python train.py --num_hidden_layers=10 --hidden_size=384 --num_attention_heads=3 --num_key_value_heads=3 --head_dim=128 --intermediate_size=1536 --vocab_size=15576 --hidden_act="relu" --norm="layernorm" --norm_place="pre" --norm_eps=1e-05 --positions="learned" --qk_norm=false --attn_scale=0.0884 --bias="none" --tie_word_embeddings=true --parallel_block=false --init="uniform" --init_std_qkv=0.0226 --init_std_o=0.0226 --init_std_up=0.0226 --init_std_down=0.0 --optimizer="soap_variant" --learning_rate=0.00344 --beta1=0.95 --beta2=0.98 --weight_decay=0.15 --lr_head=0.0104 --warmup_steps=200 --schedule="wsd" --decay_fraction=0.555 --decay_shape="sqrt" --final_lr_fraction=0.0 --batch_tokens=262144 --max_seq_len=1024 --doc_mask=false --train_tokens=1335000000 --max_steps=5093 --dataset="wikipedia_en"
Each number is 128 + 24 x the weight over the matrix's rms, rounded and kept within 0 to 255. Layers, rows and columns count from 0. Numbers have three digits each.

# up: layer 2 MLP up, 1536x384, rms 0.126, rows 916-926, columns 256-383
# down: layer 2 MLP down (transposed), 1536x384, rms 0.117, rows 916-925, columns 256-383
up916:160112155175108111110146153107136124158130109136114087131132122095095132135149104135077157113138130141104141129123089139131126102091092148075126130132077145175081173114164091148089129150131148116111115156152092152153129136101111131098147161124148116104150144113138107157116133100109131095121135148140142158155140127099107153102136117119125160083119127154152118105090130117123127124147
down916:086104120135130134122166139110153095165115139155144161179102094147146143131138177124136132160129127139142094147154105109118099137150137112111170124081158077139064074152087134140117142082112108133117147120159171125147114132093123129091124159165088115107138123118126113128105121143137079135118139158091127106132132097113135120111154110130119126098136098122093098156161111072104148138148
up917:088152131180156130110124158146103095118120120171133108106117136143135101120119080087152148170124117095098142143132153168120107161125119123111148101103126109197153117122145157164132109122135144137114102162176107104094152126133146139166122145131133106101172135108142133132112121127136125157140161155153116137161133138133127145161139153099141168112137155112142192147137140132139100145152
down917:127160105088085102146074129114145119129154137103112159179146109105131126103162133127109140111121138153163114137173125145118100110191090101161151139131134116149091134190155125083117160117137129114122147090084100153103145120120103132136111129094141137116139125127139130133164126126163081136140129112123118084081128084131145162112167136125114132122131097071154127132115139158126096127186
up918:183147091116115101128127100135116150123114129124139141125100152130138123108133092119134059139154091131146130088061117099119157132125151168138139145182143093110124132174106102101121146119113133136138147120144164131098147111054125085132132142123106078091116097084142154127137129133081080166128144108110128093142131121146125130087126096131129183088135134123093103120122123101128117109137
down918:085154152141128153090106165106170136119136127121108135142185148151176108086101155103172163105143180129106135141154121147147121120116121112158123146142122135101111124120125119063099118113156107119138118134130125123118123126178098168125137130151119181137143124147118103112123122146172142112144130142139126118120120102147137161160149095178148122176104133094161123146146109111102144159087
up919:099115125145131141124141158111137153127126148127124105100091113108128136166129165112126147110079062132087149130124142142138136091135104133117147083127104132119122092097169199148156162119160152081174105108153151161111107153126095142149116119125122138129131071133124134096151153124168158100153123118181138140124121131152084122117143135106147130112140107123102103111133144121118148130135
down919:144127107152131099108139162161105134126126105150091094139121121139133163119141169139099114140135115123142156111176128129128151130118143133115130136131109158095062115160140122116143137141132150079090153092122155117156180152113134149121082124148108147107073116075172086149195133114134129120130105137105122177091112184150162154147111115121149110091109136106131096107122125146096161135164
up920:167132122164159116128126117103121152177065192122119102136086141152145142122122107154205089095160159097166131189151117181110184077124127120158144146094112164194094077097120160074102113093153144130072112110144129122130127089110131150119085134098078125138105124134096148089157096167117103129155139124117162133159089126140097129123106140108148076118107146166136122109141143162141121108163
down920:131096147144129176148089136128123132109130114116094123155162117134132127117096191174116146130124153138140134099093185067157111181087142139106087143119179121137166128091132192093127118187116144137117126104137121096137114139145088135131123167134112158166147129094143126096138095164143148143093100176122145123142130123158128069079120113116170179118106092119116137090119149112137122184126
up921:129168077124141146120144141171125148145150118180126121156132136135132124157124146109133121140128158153118156118127106129149137169109109147110136125108150121133137089138151126132163165143117110154100128140136157101160147112127144118107157094169118123145132130107136152145123133116121151113114108133179140103124147124128098117142147147111103087108107130097104133097087120172157111126118
down921:135106094158158105141109173161123090135113131102102091117114114147142141120111131146093103127148114120128104138104164083123091173151154098143141179123122084160108104180141147092117150125175099118123134135115108113137148128122126145093057167134104129177094101137147133115137138109175103116115090120102124134133160127108153096152175137119078101133148105139110111111153166172134090132102
up922:118158109130158153103169128050150083154087088120143106106131188140145140128126141173136143101152134073109091141127146135160113155137123101122136089115121133144156128066148160129145116097127112133136132150093159138159135128120102101118104134105112118098112148132171141143097159120163125105165131101128135152147142137134135126141160132155137142141127115159137184142116153091132141130123
down922:103145140110138134090094114137119156134126079162143098132118153125135119107148154114127147151145118110145144147103131138114170088176080092129134138103133139139144120113126125123104152141138140114112134117128113125123173136135124128141136120137100111156137084137128114144126110128177152077080107133155148108138106156117154147171122135171141136164134170123127124107134133147109138143126
up923:160130105092087161116121120163106189117091129165158133131118131170121130152098095106145132123123133152119123104139096154111100137127099146134162117110112158188055120145085137166135109101145129108102123143101115151126131082126133147165124111144137161120112113140199146147091147138123126122120107129095147109140100137115122188152130144152150158138154162145130150122125066112118146139117
down923:126145128177136122131134158132180126153123112190068106145126132150141158154146118150131140136098140080143111143139143113118083117117114096124143138173112076143078111137123183149113149112118160142115111113149124113147109212134117115129080114122165129115104119135133138081119146094173138115144106142128136111133113132117099102112099091106131145114150107140134130080109181094086106129128
up924:124103151130151123107120155109102120128144125127152168146146144123171145130120106128132117119104128123108106140129099121106068126131124135146096127162128091159113137117140114113136142106097130120103087103173193121138142153110113154116149092130149155111105148110123126158111095191144118162120094149136152153114163160152069144125107189100151102121083133129173114104158199120166112134121
down924:121143135122138103112128116131104096151107106181161144110141187145107141133127121150118118118134130100140143149068157127119105104119108116125120123153119160108139094124119122158150123144138104182116119125125124096123134159089110125137152148131082114120120128117136130114151112132131110140098113137139128164122162160122115146147123106100138108136130111098133154133120127115166073146149
up925:106165099108147137123126153133169167125116128126102145140143088085113125125147160138063145152133144131127117134112133120114115159141138142127137149103120138146125128124120149129140134150145103142169148112128153128107129125126134142121146124155139101104112156070106141128151119121128128139132105136153082120124081139132112132098136124164139105157110085096104112131175117125100130146129
down925:129143109097118105157136123106111120146099136130108124128125110171112108135137119107122136184132169110122147100098131178184148129121118115123156134131117078121115176121107130126107137134125146107133152105148099163137107132107147097135165156098115138135154094130138121128154125109102155093131125171120122144115110139112147123135161134137093167127122107120136160131099153130133141124138
up926:142134161116107090108108152145120128093119079151133136149114160140160122122096148113142076112144129124153119140147116128157159108150121157097117104128141155137120182116140111097102112110131179124134125109121169108130128131151064157124125131141079149152127094119107124161156129124112118132126118095165116142157115113126135085116148112193157125120119136090171163130153148059088118126117